From a checkpoint of a small transformer trained on Wikipedia: 12 heads of 32.
Each number is 500 + 40 x the weight over its row's rms, rounded and kept within 0 to 999. Layers, rows and columns count from 0. Numbers have three digits each. The size before them is the row's rms in percent of the matrix's.

# up: layer 7 MLP up, 768x384, rms 0.101, rows 437-482, columns 288-383
# down: layer 7 MLP down (transposed), 768x384, rms 0.0654, rows 437-482, columns 288-383
# gate: layer 7 MLP gate, 768x384, rms 0.0984, rows 438-483, columns 288-383
up437 085:486463546514483572501526489488498509478450498474538469562471456448527549406431540482506465432475473528475482450484458477552498441486486524427493476529503525460518463440493491511478453476523493512574576493568538466521528446455535546534506512473433500535475545535510525495435509455481487486
down437 089:437522515437565494522555527514516549509434499449484538495413553525512524451486455470519513439564513522435414490485475483443484435463492537500456487480491594454507469457516517539533563550566480466554524421501457526483439500553476503480414598502499491505519558494569544497471496497522512531
gate438 106:516492446401496574517515611489479474544521453522570503453558491467566455487530491523435440486535512479434524464553521459498491518494470471515461513501461451464536489497484471507485459463538520463450478474494561445452455551510459472475513492503418508436532568512558462476456519559421517486
up438 101:557466525527470463471557538528510448573491448502504457433484481551489518499510505448545474441436457528531533539457544479525523568527592532417511502428566540492476475543471564472492522464475495493477543470522484471433443483501507526560535515446485488571453490479573462495499556494498537512
down438 105:480561486533532487515566494530502546510470468423530506487507504488510494527519559547470466497462534461506556539486477533479486561504535493550507518524514530547498518459485492461463528476462552570437493473517502487463522520475425518576384508450558539490500585486439503555523533491481451452
gate439 096:487509415550585504475487487461495421592464483473504522553527495521488463488491485505477401407470531517553489532517462501508467456510564451463462509463550501535501540563506439500455548479501560482534510555554531462483495483553473523477508403600483481526511480501479531512541508515533455438
up439 100:537559552490451483455541510475494504492499518409474498567503558450445533499507541472565474541570500556497480510460420531463487428519461515490540572521471455496541458451492560537514454505563538476536564432444523497506505506506511537539491527512522524500549476531454500597543483431513424498
down439 101:461470513540393487467562487565448543536500477486468415474514494491482648478522463530570439483461526544523481500507435475478505492503461476519543491519514471430471540538531601491464521547509476526583489515494469471487473509509544569470503567472501423474522478528498538452438527434537499528
gate440 107:500503537471491491498508513516478511496507542500471562456480442484554482524500491535587462534518468530468515481585558573512443524463501498485534497460463451486506498520553584476489509534508526454518485498453486483589506527498494481538526450477495544503393405517507517514499560488529618509
up440 106:577433469491480475434423516497465531524463467539430500420523541463488511509460400522488523479517512472481525522543417475545537468432424491506496492524428534412462486495534483466519503503504531491514554451536469521492499485505547495437530643478450450496551545406492507538492517486438498507
down440 102:454552529484482572570478431546435515532535513485528452446485549428514526537534459454523481527474461509498508526491506495466516474526434554501490507445540433449428479482469532479454521538503475563521541507518508482460504547505474481491488648448512499440525514465555550531528397485551513455
gate441 102:470500451519474469499457436490491509464560526549508549492571475484539472440488516498485564466557490507464478507448595520525503570444462548482549481533498544472503601529525430506469473515526506494462480530593487501445553524494546504513514496531437493499499456565423467460490487490515558460
up441 102:554422533520497552506459486584478571516442467447511502488521482438523471487473491532466575542433480468545472453451555559453505512494455541490494516462484568522411536540523506547490399431530541492507492554588452544530565519444522553509564420526454558524526452481474419474488491491518501439
down441 101:499476412523495547526431514487508545450529541500555475483515443524529503469508528509544533544459484507495522471487502440535472507531536544534522468538460522572457462507487525503580552485512491493512555491510467533522466485456557537512586571461484484483444469473556506514437478438576429473
gate442 106:556532551455384493464421464551492498471543498459467496466566489507519515480495544538494579492559524463495416502500483447453532478566478508516499505515528512476532533507558507533481553551555537513469566467435537517458470456489487495573508448540474490544479554529495506510504526465431491535
up442 109:504545517444514429519500448434525487468452476519496485482485447462534421539512471485517524552534524494533544397555482538446584482534469459478434409459553492534503513468511512515517561480555492575452491539457482547465509497507458390486434445524452516523518556473568531565547516481468454564
down442 109:510488440487493487475542518520401462511532507635469456371522495512544501496471486509516551491580553541488496492540559495514504400499502571582487487484470551496483538474534563605487549522534572482514512432467489531497509476408473433497414456533489549559498457511508503513525435482472543535
gate443 108:529538441523456539527526533501535499443541494499499556497476476500472549524481557554478488468463537546557538562529412483548528489495518499503505495503455477487502496462565515539542492484515464497487502432478578557563537529425493542570516441583450567488537498517459477524470487510524560506
up443 104:516468525548470472491588476454427462501502450551534473507533465504495523485496493512427490472441479510543518556534449535432481488523514509435481512461484562595523512536494436490456510547499561477459543491513515522499524485504590484491553528463496475577468479526442504528543491433530532510
down443 108:480484535511554512450548500487473493456523420493482496588480447488447536502440484456531464462552473493473469518512517505471552494472527588470532464497438474506510504492539524400538453450452551501499515536492537444511523526462495406487462535482547425519517514475437499432507485406534516504
gate444 099:573484527508530514475507558544517477477472491477515623503491471520482516513530476466523475559528489519495406483603509441524425504521483472508550526503534587577485491442586483462463486476517463517487519463480523450459517528485556432418518489526447476502559515525576506435514502519528540462
up444 099:486459458497554539548528466475537443495501516504484433489463464514567518465566542477497442418435404526491443538427471435557441514460548482451493492504490531426535518504483504440459570590482509472540457507515508506531517506463471433469489518487555563448561459526421569523493481536553528505
down444 102:478412457554508501489519533549451473500575532489446529572489423475427510537461520408462568470515417469491535494499540507475512489517539543546481448468486520472583509534555434523523528458549522509464469524524497497464530490565517498501441440523478532437434503512543439555465454515498559492
gate445 087:541486492485487530492473453547499481466473518493471455515532442473451555512536484507498556525555532486459514589552485507515524638509537445481535552459529539490549497526451495493421551544488479461489525505516480496505539516470536482491373507574455525476539485518481532465452524556491497517
up445 091:437449438500458499478435484526507433485508464490517469500513496540486469509546547512527472510560442467505496501510580512467424550480582432544512542471405473525435482477430428515524534552460498452535515532510534541498591471429452496582504495560488448484537467506474513454482532576471549504
down445 103:492508490501555509531472494594449451517426517485530566520487466485550475454464523511473484414510476426482507487516457496488505447396488481514519463502501441477605546497421465501468529520505478448511518501517508462501522477528484497567569538513507547495509538482479496487478531456519478441
gate446 096:547418532521551481469474462443556444476563498520497552485566535502562484507464464451456534498498520524506545547455439487475510493557492493537506533496454559495506560544568499509494570501515512525557548451549483524455531534484445547513453554463490511511470481439454446472435474580478602539
up446 098:464476573453496487509519546514487529482453515475515500498425500453541461536484543551488511553466528516552502476434593470551547463449503506429452442426541497512561476469462470499470485463578498483543613589497552503488513440541488540494474524574489447524496507437480432577521539554502532471
down446 101:452479419470589537495487490595524594444501483413432513408505518501445517464529491522531504482522461497437518494401473533538466445475448513540436498571481409537499487543476482518492514488482470518564543465434498481506455498501526511529482486544529515489478558513484459480563538478483514460
gate447 096:467495514368560536552487533513475524461515459489432491504568453498522543462505592517488464499445492536439535517496489482523517534487533464520486528522556483467492475556451436516544517502546530549516443494524478515509477444510453518494537485361459521537465527476438461525532488535500553521
up447 097:514556496516553521526444502610516528446496462430478465565477569441470513529491437534584505515489549505546485489491445470437488427496529491547530530499479435530523517534487538437485493476480496485491487477457507546481441529465551519526466457528552416503481507498517465521514562527510472523
down447 100:557509495518507526510435549521560541511424470527483507488474594546450502524465433500477472552512493521536516416498536483456472529484441476488541458471540435509500561451488491509485445590470488464487434509554558495559495521471549529557468482538518557469538553517523443513531520552448480517
gate448 097:549524455545512504550552574473498518559490573503469519477477500490491479517471488427478510442563499576538514484425542518509562465483506445505428486499516516481576516500474548509510480553495511472501513468500464480498534501515453543517546495513506460454373569489449465550410570471483527473
up448 101:485547488479473488482482534547512565554463545546552488526498485524502450434466477475510550518509441444451471522443534500459527615514416513526438462535510591494546494444477489533550517503481496494445502493509505488623555442516454435472518567445579490489516525508509511509460531468450485537
down448 104:533454498462521436529517541545507479536475491470505490489486537502491512474470445490502532526427514557589472485422496508466506473492518510461498497479490527488439534458464489453494546530435558513631509554524473546544532496542531516495546487532451496529462502473467504459458541505509521532
gate449 115:505519584484477432503537456528464453494495482561458462448541403513513472564535451554547523520555480430536479528478470454494495485532486478522532539413455442497482481494538513472513494496534547442524524412493489484506523484524482555530447480491461493492549469423478476512411492485554561566
up449 114:512437468472459494454549472566545556495519483517440527462491471576494459501449608523463430498469520493541481501508445459505522559518481462574497487550502535475384477588523456465474575407467486521450459463476463559433473395520500488489479555474497467498532510447502488474506484483503530617
down449 109:550536445568503554512541484479548541487444508534438499482470502523500534475427554486490496424463458503536459492498495517467533528443499546430543587500525553512484521569527526497557571455531529508461543516558439508563527469548545566502504503525452457399475531537470521546529452518621497556
gate450 102:519513502469532465518474472510456506498437538529369498502438565415536512492508469537558465515532496465435454461457516575481593572537464478488502467524450493512505564498432497480453478560494477527514518534440469541510552514510519539530468460498459511485568484541560454431418493546500454505
up450 100:490536537539527493528551486421577442434518463574517573530482481534457540469451471540495530523488528530479524499477483513545439542463498588566488468494513466530495438485485489510529496458531520487481548482454498394473537528495500498534530498498520574504420480484457506448471537559519519469
down450 102:513466490462506489469479462524500442519511585514443523526595518479519439525568399473512492477511517531525407495470450566534513576450447514511435520565483475480450540511528486504555550496499538518530531479509490506464486447514506494525635482405468555510513451570426481509556489483546469566
gate451 103:521524473473513562469512532552531459453498486512468511577479412460481613540480488529466619504489460450524494489519491455540539574458443523462447548537473506507535469531528518428465419479536538480507460474438444514569445611478475464531482559500487504521454519492514506508478497553453442463
up451 104:515501514533521471445557461442469532492470523554481466507423460578549504525476498585477524445482535453514464516536467457525490495484467547445489526510530457534533505498529527502518475401476535485551483513483548484562461556448492551454509551592431524533552585505498519490511549524440452446
down451 110:476439538471555489413529450532581528444524528495528498537488428539494557576532531502573544495536493382433462432549518428518448488551507594490535464548571485543477482528539420487524465499507537419467462534507463463540438500490515527570552554491540513531512544525489526521554552519468490460
gate452 085:488478494498519491468453493485527499518519493534492577571467532514517461484505545430471564496501424491533409504523501512593452532496453437522582495524550514514518501485525562483547445494486540450529540392515523460498541504427492471470504500479450510557511459432483520548466438540535541428
up452 094:603522535540515473452461540524523558475501514536436520557487506500530472487571541407439508438473543478521516518540501439528471506444490476484482538460495564579501421534501452500491527500485517501464422461556487531505471566498491539523446513521499517597549610474484511508516468533484549516
down452 095:515488463482488545447427488518570496535528475483531511477472505503458478497462568459485472459395485448527501467510517517460485471484466477465500464490567505479527463553524450602470509503481554427472465521539532486502464490496497489496632476549483473557496518468440527512516549504493499533
gate453 105:517474566453541486523543484523445507546599532536516458463505455520470461578448420425550524498475566502481494534562499453480519490512481541505453466535487559489431568502518551449429535421467503549521461498517483476400525524481466562505525467543482448511528518500528508545538530487441525516
up453 100:445523455460476547433486447517494531484574526444486513525435536484460495523414489418468463581526397504439544500461480499457471534574423579540527454492583506492532479474492511492565518504603530470488426564518541522514529421541469519507504498462438494479503510490490438607496510484485481462
down453 106:493561548464498566493499530497487561542464457545573546478539548534586414501518444501478562432521433594492585488501488435445522542493501559528606440540475467435540537465515461473549476462516542548541522456485469511513463479469457464561550498488444513473488479464478507468588542495501444533
gate454 098:493476478504509522485532476520533460510485468506445514499479506489478432538486541498504437432563517532569462441560467499451476498509533545549539532525516515417421507553494426436468497524502519575488567457476525556517515504478478531522499504442631449417401498488484470541500468437550505429
up454 104:446457475536478423481451535387472510516530513563501500499456507506493590436529481532514511589415467546484527542476506459523537569496497537439517494512453441550396491421547461507573511453421529521440531573465471509491497501481566458427480501483415470526488502457506486500500568550523470460
down454 095:527565581440451478531545535486470542515558486439423502499470484484569518516515503501514553530508562379466532561602498520470517562514489511499480484479525559522513576488476505469504537555488494459495592585511501532520515511515467435558399508570483547594474491489551534429547486542487476493
gate455 117:512529530541491494547520480447516517497518506507467612469520511552499518483490502384480522544506479414542486448459467556446483490502559522573520541505514514463579481477448518507522551484494512485481507469516428414552615479588430532547492387521520536524487495507466426486527513571464529512
up455 113:483560529479426494507505550489555512490442552514490457502526502479502490371466464484422536548500498525518444521486524535478495516551485569575522531551413500452438435480516546528531563475492434510510553452498450472422540555530558478605516441544518528511507577499502472518523497544494432515
down455 113:546564493470472537470548570473435524507511531493465433517473531522488505493502481535434557456463455488473488513486512540556590439481571486547496536505481466540484543534520532438463482495485542497600551539489516480494490508516506458519567499523564490418533520480537500512489532497518515472
gate456 087:580473406519559504535414558397484493500577486484526507535559500487486492542474509516466483475525441413462467539518547454493459522471537515460498456541496477451519459447543560521570460495514483552510466522501480516457451490570514535519500492548506500493473462486507464523515571504504511445
up456 091:509467576523473556551528434494500509491498589443594523463467571469533376473553488479561487539493497506507522475516520527488506529580437464502401461558439482543435585557501474521526530506509532494400513443533506483505502556491413513534490556510450490521507555560498502567507466503540536546
down456 094:480464511433446481496565517526472471549535488593504466445476589432547496532534541499573573459473471511545500440480584450541508537562523568486522509463462510542516541595510516417487491513525509482542480435457507510533445555469436522521501511546463438464521476500426497522434469420524477456
gate457 112:587448580548557469462518509467460527436554444470473529472515485512433616550459452450427500487527556458479507488514501550496524444479511468473503543514523561532501524526498491474411506466492477502542490437547498487443580551471554559448522446503471488437460425488482474470474543499468414515
up457 115:506453503395481448514520507540487518463514462465510490427506490471479496468556521474456525504486517460507550547515477492517411496446478541566485468512500532481449495493544514528542394499508472459478505489484478544547445526522506473527485477539477443466509582494431518513529500502566521472
down457 112:531514494431494443529534472524538573360556500479468530527472554456506494484518391434569479469457487432526434486389506543518457527492538478427500500501500480456533463535519553457508508456454541520459527537454496528515515426494470400547430557527450451509577532490579501529470480461530534476
gate458 114:445553509514501496489537485523544440502488505472531495495467490482544480475449515479420542537530566494470544610492487484447487440520486565557489464465512597486544477499514472473456427495498456542528555476457474412478530505466535488560518470531466492523561454460498510507452571501507524481
up458 114:534485496538505419488488486482533574529529530507471485496470552534409538540533472517478560492533482546475415443523532561477516565483520465474524559550517430491469533476526532506568577469520520400446534529489582509532460426521479509518559461504513550555487512566506474505521473524440444508
down458 111:502439539473549492497398459486451539488475483498465489444508482592438523500465459518509503480473445439528503463492498492503505521472466498494486462539460476550495508510516531556538639526461547435472580477470442541505506405500458523438590535525493549509473478533517594456538546450537482507
gate459 112:504512484486483525458497498520544514597475467540546538517475541554482421528464479511463528469453600477545544502504559509570555474497490504513486531510481452460499579548528517519549465496466481516483546430525488517518488490496509519555470457528494481520536494568456535510493490516473494521
up459 105:532481489520483481500538498521513563480537537570531488530507521520566445529526398452504564503542544477497506447430509463538599476525475543508572566480619547536507546565507576526520456462436474448533534530506486545442463526505520512496533461488472514479544506516475551503475487524503490643
down459 106:449435537469468576444461523582563588539512463509529479509458475488473511532527468482482475530592521464533502506538488508467503440564511482523533518574487447492604453528490509474494438475530475514447490465469542488470465504443478421551533483483461489560470496568522484495477486462489483449
gate460 107:525518461562461471483432509551541524502579521519436468446504485519388488475527497460501524425530511457577478507476491523568610524474510463502515469480459460601463571543524568428492499498453519484509440462475561518505490524526421497478511469489498496407556531524519512505516546419519552468
up460 108:514541568504501534516521506540530520502468495502516503497458504558512482395469516497504461473502513444558492455551570473527433495584545510489506539472514541436484440485423490497490490489520519474561461436543580507486476533502602489522495487459508544541495510501475508485509400546507581510
down460 109:501474548515419472458574513506458516468494548512521494506490521569545545546452490512469522466480506540471547491444556471520429434554503530470465507549543492418526504442475409488554497488555518467586501459479473540493526495489578507539492487434525576500462600474412486557462423505481478493
gate461 109:491455441484522484481504463474497511480540548549580610544500451513509461533578470557537461546549552455469510487433478518474561459509515509445491553442459472553468453558476498465489538473451459452522414520444529459484444555436518555518442422563507490481458511585501501542448512526513541489
up461 103:494574499452509523484512572495474468533501533580514444547596495537514486460414493574472443443411534489498480566457522450540477522482443512526467494420531615480497540517496487558535536481497538467510500492456561599447516481499499484454493509490575552498437504465515482494501452499500498517
down461 110:536536504489504462488552489476482510494444491498519503547575507445475501574419505456591491539504525441568416555491458567545467617489471516495504448522576500389503574477524469540500478584467472483531518415547508535459523528490498454449495471460500561509431473411536496449438457523523591473
gate462 108:507520444553476453475459511510480476513514476520480469497440523468462489512502577425501509567452480457476432457546511513445462516507591462516489466505487519486487458446500519450451518521538512491429517543524513426451516493493523454440497486541473516547524503479469508465495509489500482492
up462 109:560446487491563521497577468481489442515511514484517503455484543518473468506481539482469462533387552525508494517544468521519535461435509555574575509493568521499577564542443481572477496469402452471509455495456520502470427483434544530563505467528536485455487524495469509569490603514544488529
down462 107:504497522493526450484480462462487486573443507484512522531529522526380581475499520430471588562560517501476483464485442539552533457519505511510545539501461479510503538494456475576487545499482475488576472501496510572526580490487540531587414564466523529529487528498491524522484537456476535542
gate463 113:550391505500483458571529504501485466474528527485516570522513482497436521549466463472519531487648570425475471599555454632526539480545526503506458630495465484497540449520498461442480525469513467551470533454505458490519531498509420420598495499449572513536528440454499512513555491540470484437
up463 105:537472543486507494519515508505447565530524463468514466548478550492491504508575498547419522478463447501506576523499481410556565463510502526476511408544548523467471551511402503550540601486501491479531528522474516457504554481541516547520443552512445559475430565443482530488483489479497565502
down463 106:534550514515471476506521479432527516498496558507517582508503511496551505506568543521485443521468455491522568501477563521463482591349558517408526427506477469520557517523565456410553549466473527431527513466463476532518486527506493472499525479453480471489389467464478431523436476501541499514
gate464 087:516472540575513473403455524561540502465503452479509453489526454515456553483460462510524585461543497468494451479437480522452543523543494483473537487563462443537591454489466475479465468479583466500502497519489510550540489548499557527539406476534509554511480537492514443536522515570457479447
up464 094:501509499547507554391527522554500502482475496488505512400473548558516497488509455548487564487519509499519508480459508549491549497507453507451484493468443446461536522468494494464432409474577497496468593504566470486523505555510495533552463518518463492474461548504471484526561474518462447452
down464 100:494527457453531512495487421509510523422547479452536555426515434535469481565460578477540476476524537447499430493462499523540501447511549542485520519539487514539477534546473470550519547547519518501466511479516472501530446471504482562485445480485478470523495500521531530457586481482562494491
gate465 093:429507499498530514515442521448533521505519523494447475539501492463492524508523518462493480468496530485551533502487544485527502480415550492518519449417481487480423438470524513486546522478517529553527639466421540492486525462464482505492346513492482495545597551482547498553476512502469484494
up465 097:496533553504505450432484542450507534485509547499527600539450518561389472559496457467514504511498478457579541465571565508539493492521515494496452481463482485545504525432492485515495522449539488465535523530576518509422518495486417463488477466533481470481432523509535494518457530457487460493
down465 101:478540562505553520503438481593512497523530513523523559495567494488582436481492495495481485537524576443524522507543531525503503493455548496467521513514489540490498474495550567556487474470481509484503505525460531493525516459515457529452508538483521476507528465508450540451463533529465477521
gate466 109:555496552519478454492591556505548531421484455502468503434499522412446497562516419401511434515544467494464475444456473524494505430505490437476515487487535503469562590484527529498479498518454491475523444480522513482582538530388480522464497512455471535483434500459499452543445470525452528520
up466 103:527529391480536517484476580475467505459464507517502494562440455463465481598536475528523497562452512491525493464468562537466512479467489508509474528492475508530518523524510546464518492486529510480459479570446531512516465497518552412434435497532466496507487492570472516516559515595414519534
down466 108:475571486412523534419502502500521480513514460418449541525555522477502500533563524486415475517463504515506507481466509472575484441466474544556480584505489511505467504536557514432500525477489486464488454515491489425509516504498519576542506511493519517462482480432461453571533451483472515524
gate467 104:436530431453526415437460517563537459528469526476478584469488533474523534501487571523534547531424524498440506601453535508427574522513488452471466462486525548483515502455478486515473518511566459500480483548476523490510515540480485501507504523494535535430499522512457506532482427487510477547
up467 106:548494462501586466447499547501449505650459502453508562499509509459581598515526488489452526506460542531541480489437495540484551512491478525438514412466509473501541540462525454561466411555419550597501519484474524444537512499501532511508535499504480508484554554422476486497468470519519507477
down467 108:458511482493494528454484515480527575507454460556507495491482471459523497507511484451467578514481527496445577504447517486466534563462410512459498485504527458504548493513506507475494542479501486490425508568565573510456504487527527550536509454454506553513509505518516558565474495523530438508
gate468 107:461520476497539549512500519439495406500498495555503508461521454493516473491522464551471440501538498490453517486469518500536458501545550483499481496517404502543521515541578540521426537486492431433435504478585441491435480414494550562493491489531514463499513549525507495471492535509561511479
up468 108:455508511564504504467505597485560437505443451512537563490563445542448492593453543554539540489511522466486513516503519432473477499472523396520464461494553528454586538526486510501491546467511501499450489464467522441529407525515483472478497523484502482619494527437466501507496532500514554573
down468 105:451442555415519444482557494477521480550558573464515435560567491475513476515408485491584509545485550500497514493400503526477474511501449467531459516429520480506503494558567510525459545506570511546508466563454483451517484480534574506493437467504533499508536489448444539492496554496488504565
gate469 100:498426619445516512496494498495499470518514519482493456421445521506513517411478447570456527503462524496530498537453437470497431565515525490469533488531452565515499469456457534491490521530532553481448586492492387447471493606474475502515536512495452527479509465555422508522437460582539506449
up469 105:505543582458534435485421525530530599452474456502548465497509496495497441520507523515508501470527517501495511497499497464406566472576563476477475522553507437530527513533490534466454489539603503545473457475480467401475503503433502500520520594503489474519470517542528551491463515519460447463
down469 099:529503460422586585491518430501533510468501410461505477489473491439535470532447496489466488536436458455536533529492455502494482563431439571467510516494504501468506520529503531499550468514503500490516556525513512529513564457485455553542534573533505527534474484475555566507502573564550454540
gate470 096:474485456509528458493475581472416494530492492490535505566487538518522469583533398487475436509473526460421520494487523571486501509513508456465467529478475481470584499509468493488518433506496486530492525446469530541518536504542489499539506547528446594384531582562463469513505494531480490549
up470 097:458492539509449479488496466558458517484554502431518492472546505576582458477478539531495546551517520535412494492443428466490496510503510489461493439520503540560469485470479458555496477507534442573484577481478442464460491494404532529546515458536512457494541554506488517453470559505418498523
down470 098:499490538560439492492489465470448573550523477441478514476483545487565527491481439540502517431578483490493548446548513453495505517493459532504483548458550575478481504518524409545557525500495542553559479481503460564508473557480476448507388532503485399496531414435528527556524466482483469528
gate471 087:488418522454449517529505463491584544496530505484433518450533449529525542493474495537482460519555546480524469499481523434480502460585550489444480499557485483438446490468569459471556478472493463493517513512521446550506546541517506443545528463557421527470483483533480535498479558509515541478
up471 097:445411463468438491470508458478537468457562540472388451453537463519487514512489477496498486539549576465532489497450494458502507470542550519465562445470534459534524489515489582484462436448563485456519466521541432534509525513489511514577545502599535510492520491490506539475507548574466557484
down471 098:468461523562516520517516465491554538433470477485547512562553445521582461455510458493479472554512526499500506541508489506502470520492495439460613449526505442483486476507536525541529500442471508487484490504543475540462449481513502475532504470598462536543519469509489474524457508493500517487
gate472 111:539506519481512520481548513511466466513525535447547474502528486475529519532465475534491492499540565516489478501541541469526504491525452469583552492463505450475545464474486430479493450507566496550534492474484471443462520517492454502482465475491549500522484470387506469495515472464469546547
up472 108:456498547509541477560466554451474516452560524500488512448516546423471525613544493532540428540550490509472537484584455632505514488453404448595505486536462492506486482518512471443510582443540452461467559495482546458541566505493481470495516536541457508524444502519514501493531501407465516529
down472 109:495508451552539451538468529447480460562491500451495431518519515452507432511514510571523469463446551498470495496456467481523469484474455488491548491460483522439556554474577508468535500429462507439491547537483461473516584492450484509483568477513402439534473463500538532463543505552492466537
gate473 110:515488528471478495466507448539439526438552488502489535472499532476471521561477444551528466497480478592537472486512431528493467506433447491479519489535454526375510478472535529447503528476556491523510488494550520489511469492553530555506459461544494509542536549481381476478473496502501595511
up473 113:490541404531473566462463524479522534535554539477500426479428502537486501529481492517557459435494512579510523452553469460496517515541493473502539478437556518472436525422459480473522540511522515413485449506571436553474570458544518544500496490505425423438464550525497499424541480503439505442
down473 111:473522544512446518527516554499439498579523554478514506501516457521481544620515469518507499509523500452495499438515527518521566413504409517468477518479481518462414494535519480522510498502546439427526560436510472511513496450567388528461511563542413448502566510497568513477526554502514520467
gate474 099:496563537476535520512533489596468473452506528434508436533439444525484462494444592530464462496541491503475503547496530561451514458493508557509515598486474484488499495516529481473483459488586528543460562474469519549472494475434490487401511569511498471487488537563521492449505479469471507538
up474 101:483521479493488484506477476538451583442550456530582486533439459507524581454504549469482460525588456472459425535532498550434538488561524560525523510477466530455529467498559502531510528543579523547476468502490545514525531460449518524504548486510541506518544526615438562517487482478572481409
down474 076:481535483491661502484512497541481534518460528463563493502499485527493427467514574494492509482490528450540419513540427534502476403485550513424479490529497478485483544501590568466459507505484503501485515521491422584444524500472485525461682526508494527461476482507488434501547503536521479481
gate475 074:504506430507498503557471440495434493449489450480464539461481489519471517519499500549495482439552492467537573497449483485506460531426446515549498540571505571531575540476448456400534521514480536493500557490509432492563502411490485445527438514557517476500523498476501490484510496527502534492
up475 076:509502501493480480451515482503571521505430439521522443503494508526533529481522524452487485527460574516462490484447517538473489486444506452459510432551573340442520461461503487507482529539490490516473437523522497581474559567460547521471615466495622516525541512525477565501523505455449508501
down475 075:532482528408409460498504516523485546566546459440503413469505484433498505465542536541472426509477489438501515463508498488518496505546504509502492490393445424445470486556505502519425482456505490519469563485498533503482417469532527484440529474443501539483477521475505488546471555548580543482
gate476 115:525511550509511460520555504547530460527508482599509586509505545512440469443497483532494505543481491535505494508478465493502554454469563538482530547529505546508547494496582512548516484414521531469424463504450541462434483479526504520442505538452488490437515425502458413537491537517505426502
up476 116:532484534471534523488529444502495541524540466486445479536511449429491501476425523448494465542416524515556521538472467520530541449535490525516451557453529482506573470492533504463502466468464557424496515516511576486504450591487480452514494438487486446504493451505492429525507517572524476520
down476 110:535485522518469472513556466510527533534529505505503501542533488491484487469412553458433455548505449544553533564470547494530535492493542533498501563505495466452429498482543444494478437406571599485551457462508497485530461514490519527462483516510538496510456563504501491524545504506489498479
gate477 107:489489563483483462496518448507465407525491514518448509522415508509486544512439531567521485489551505502402475556528425474553427490501478556451454464552482469455470507549546499512488528556476499505513493544512529490469514476499389488481483514480431466541524483532464501544443470494558550496
up477 104:465441493482512523474543461534472443517469489494479497508535535471501473560480451572490487519546470466540571498497438479480524515502486489461463597455557493539509601480469512502477424528550493421449487538497530523562501489493483455497458499453540517460535555542500510508504530446473496548
down477 110:579474508496501488530487516561480575450555478586433556463507535487472490522546492539517534492511573521511502497493531546496513503452540522496507502514547467475469545535461469494472544544493486490444495511460449518422502490500423475520461533504533506536386535570490575522504515501462427537
gate478 103:560517420494543579508477490536508529550470551540460477507462516504525508402488572442463529542510532475470474510487535477480497484505467569536486518562510439557482506529505492474521480474473499488428488488532467524496529417528381545490462496472538582565534507491537601502487503512450471522
up478 102:498467438527507498476506473627486564489473492508451515522450466506528470512485515482453505511505533512509509498569511494523456495525415475522492512478468504478432482463466482551472509451528520431563496530579493493444539578498494488476559535523520499409492448508447522388559486557559492545
down478 102:482546434500586454489515430517487507496459487484547496424508430433533427519470475544546460463523500450521564594532471534555523517529491507530478506492433527441547514433500401552540527481486452524513521484502497455461460534532487463557474463537492489591479472563515467529509574479527494468
gate479 068:480520515532564507453531508451568477419487480529518524540470497501440495480542486505556441525445456534459496533521482531499508524510559506487547493493580487516526536507458492534539508545523442512457579529483591519495499537518438514485504470637444510543498596444415516535463510507435502496
up479 069:456444573523489466494530516431514487525494535372477510446477522512483462444500546554530508559510480477479516476490531446467511517507547501521480448393500525527434563530507587544468506469491463389498465529479535457542437491479495480535480521532510574465482478532444556438510468487459528467
down479 081:525514537551548462514580541553526538460519503559505552527451473467481416515520530559451499473482554550535529547481472443514519481484509497526484534461513522499485530493497527435535476484493509566500512486522479517475504455494476480485417571544484504503488501498541576499486469508497420505
gate480 094:528504442530431464510449463559498513552505506520522520485486520549474422471461474524534484521513503476475527564532578492517502476557451417501474522547422489571540485535536490571555518528527563431490613579462507506451544524519506518503544558448489450504502476522489465478441516554499483454
up480 091:578407518481430531467526538494456471496492532499357495516483509512547485520464583513488497532470466552559378490551512579471542523534511544516513588484480543523514507523542486506536505582525509522499600489479481477501568515533558492509404548479546487537463487527533491523460523527569483506
down480 095:483518480489578510550464395506493436532472555539569491496493539477473574525505484495505561548512523453454556544513527487507495430526522465508536502448545471528599492550492494544487460461574462488512456503517520529558482536468459487459471503552500491441554483474478527519492484514534537543
gate481 107:498532476457522539494526492478449470460510593522549387460500488437491454519526433551510516553517533514468504501431498500491518499563445541528508489529544541426542485560544491440440587532510473498486519481493474467506470479438501527480493490504495450563474458515517472500532495519525487450
up481 110:552519541494497563549488563470444441499558518517454465496519533466515523533549490522515511548563534546477509543520495529551602462515426541554455569512515462567485521539496520502471559543447459509418557563534606492481486477406479427474449469510512510456480543478526506532505540560491518467
down481 112:545511450505463553484465523462489471538462542563552476452506543533437483556553452501465499498486509559460505521539462578606552527481476544499441473503418532443554479520394490505412540510414553497453476465527489492486503467568487539422527487464471516494419482498492533459547466440487532418
gate482 103:519505501531515464462484487479440523470530455471545526469514514461455499434528520522475463444501539483527467517461497514464489536558495459462545569488545601498541442458491518509593496478405532504554514548515529487503498388473503473449455499547517432528482507518465485491493502472475472485
up482 108:435545521583524501474481510549501548571466521518486501515512416455528526506560579490543506580436518544466426538413469535466503450522509548532581549521537487459466462516496491525511468534485527514513476528513523491525536428474468448535510431505506521528497530568467511496459521452444504497
down482 111:461576560560587485490518497450531500494524541537475502566449541525536490486505512460503565559476591572441526461444421466559478547591520529465482496523466519445411468519487462434577500476509488463547425548482601520552471510520448531544526439483521529543567517530506511407504479506435481440
gate483 106:486493549444525511566467433509526489431495530487561470513502449583512468483603462492507524581581450479482485552486525540527514481545519437475507492541504516573562506482566497524453486476536484499463418511512444536479578439548528463416444545495457548463497509414504507464522508527569467471